Each number is 128 + 24 x the weight over its row's rms, rounded and kept within 0 to 255. Layers, rows and columns count from 0. Numbers have three digits each. The size before them is the row's rms in percent of the matrix's.

# layer 7 MLP down (transposed), 896x224, rms 0.256, rows 754-759, columns 0-223
097:148071158192104099141107161125110111122164123112167111143120132188145152140127130153131123139163091163146132137153105113128104155089098141136112109129108144117103122130110150084121145150144143142107141139160123131125186127098204142168139084095175114127166167125138134134105116095116141132158111152146099162127134139122111156115082142110149139121144127090185132112134162124112115092125159159119131104109106116123108127111149100111110106129132148115155126130114149171109140134145161132117095139159105167182140159116077136135093151134122121146152121140126149124151078113090183108141115138101128169106150103122127125139131108146155116122115101118099097137159081161121136158106
099:134112112061124114082129168153142160145112134126181119153121110142110105102138129136112122089147137172126182102107115134137133157138128158140140107108093152108128156104137119158123147101112120138167152124180135140129113121137103114067145169126115176130121133102139069083114104124116115110069140153105100128164107105093124140143125123141165169149117110110131127143118149142115161140130101130140120087132160149149113101119152071129152125134134125110107079193146128180111143110121100089170151128133144100127117098130128137120124102170078114132132110093126099150108153128145133108131159127104101100114086110177120129120135151122150151147096088100124167118152143104105120155130
100:113120102149089144138129092107107099127155099138123167117132104142141143121169144114165103121135073122150110127135076151135144157105139118120164094113102099158093162151128221097105149145131148119121137092149173137120130113134120083123119179133124152158074157123119122146121148140107118123131136083136155127161124107094097107140118141121086082134121089141139148104102140145112099158123156127119108176118147144093092117137187106166093136147133106166158157108148119144116136077096118129145098123112142105103097154112159120131125085088131125128151118109083100137113131132151099129100098131140178106120144125104110129170126120104136121105152137104104112144100108124157118108098
087:119128137159152160119144118157152135149119099122109114108113191113143091160114126160142144089135170124133153153125161103100128104124162162127140092168127162122084115096137148087127122099170115172143123115145124094171174118120155134157122147111119123129124097163150130136122149138100108111137155110134110119083119099152116128128111123107140146113097104166141150142135119137168155128162148117074114130095118116142101100100157100097122074078146185112161131127108090136085132121147115121145085133163090144136134102145163103098081108153140093074121106141164142093123148114128141155108132150151119127133108123130107143106125148109097151121155107178081098147160128123096107121136
105:159147129132140132114135128154120142112143145149136132113147131119133168134102151128094090128090128130141116149126162129120135093117167158159108186164092133116162125129104068121094150146102141100129123141106120144120150089109122114121104147112111110130145115136159091124161178120115136112115131158130126094112106142129127129126162131142098115127132139152107155167138098132174133082120132108104165141131130122121093082178089088136079164062074106120136120135132116147133123109084164103117128133132155111130094148080160130109146109099119090140114133149143134093131141140139159142106119143146180108106102131141181156125144116170124135087185129119104084185127153125074139144110
105:116130096132137149161170093120067120153095132106150112119137122156156118162119121135128126156113102110121096124133116136121131158136165139118149144171080080139121152150134117153134079148117120140121132137144179151095138107135128121102133125147163120098121141091144120162166130124150106139120136143140128079134143146109107109103144165137190108137118157096113139122114118109129142110129094131100181124080132122110094151140119130113135137125125143097083121123152125129138103124061115129118150154100152112177113081102182084151152062137123123123113124145133157110139088159197161091119152118116127100163109122149169146134111105097087115104106123124110115152129097098150131091091
# layer 7 MLP up, 896x224, rms 0.236, rows 755-760, columns 0-223
099:142132182121176150085127155103146135108110126121109108100147153107125154131129168110144143123144123127147082190118107107110086139152135105154136170155141153131138065138159151142152096129145124138124125125153129169089133131110141149093146141112130095133156151123121146107132126101109127140153157125153139119116139144097103148096156183136166090114083126061139163136110095098121106133149117102138134151132128148137097149137119132156111170135116153161092104117110087107148128129104108080131121116115191144135155148108122089143106122141129151149165068133085128100127076122139129141117120097141132141082123136117129161155158148140144108128091116120090115174086165159132125146144
101:113123147109075147146121104158105108129157122140065135090182130131136103079143169119125084131111135116112127115139109164105140154113101114141108131167136144150105127158158148114143135123132121135117141129153097178109139160161132156111097106191126115123134121148131126099119159174140149161117154092109124124118096130143133105135155098163087151165112136138136104133126134109128150071157094126179121118160154134125165101158114125070131127104084103128142096114146125142153109135090104122151164144144193131117158093142072142105117121170156101126151119125113123157094146131104155118111148115139105136149146139152095082112102108153144113182156144106150131144144154122102120117101
094:139147112128096143130126152154100130146134155130144108165115065143100126141142150114156110132113075153116126103120084126132131125124138100151122110117180114169132103164131118129150104122142093106100072133110138144115117140116102108117132066117111105109124134107090158145106085103142123125157113136124127095127096142136123106130144158158134119085115153142135104108136148098110124151133108118147125127126119157097132138159153125116168126192183118103156128174150065149182195117142154135121097114136101144127143146109076123143180174137132113128135158125122102120146134175126115127138135108123127130121149134175146120101091126095116125137095135116199140177121126097142101150170
100:104157124145132158138149139126094079068135121148196173151109130124140122132155139106139114133084097115146160143130143152103153110108136115113138134109103104102130139131136094122100108112144164115133113140130138081087135140121110089130123151149130117150120135144151118086072124117145091133121106098130157090119106105182081125131139169094118092128108139103126108132147093104167121127123165128121108145102127111125165068114111088140143170109132106159113173149110129120143124128135176111111179150158102093068123135161100084144102146125130135129092064127106168133137151132124148149101114153157122131124144102101124168153119132151179115143106112125158134156132118098103136135116
094:146161194147081129141102129181152126163148111094110101160164109142179143125108144098109136133115100090112084161167135132153129107146108116156112118147141135114117122115151147082146117103113099128107163119140115129130151058136142126157130110138140085108135076106134134130110122122099114113101149151149146155130162122121108083097151108125111131132083127124179121146106163133135102149095102101131116114097118123105142122154128161129155126166108162177126163148217102190132148140152134122171103123134115159100134095141128101107143148161116152109161132129081122135128086161139141152097135108093118136152122119146144103142156143116116139128122118128138123141120120120175130154112
097:088156113120125117102115098166124096127108133099119114152122139114135087120115124181127142128123169143150148137129106121093122115178191112129152146102140119127153144115162107202114134156129116132141165195159088166101074161149143094157162144117131154096082126136118131165157132154089101111093097112135112107145143133142139107169120156113145136108142148137122136111109124132102105146156144175155106112120138122136110133118139122113135172124112118155111121113152127112117198134134109141117099126114147142137116118119119156106122119116113116133137167142164166157123077172154135114088109124137132085140104119078131148109085118124082125106099083138105148169120115106128177134119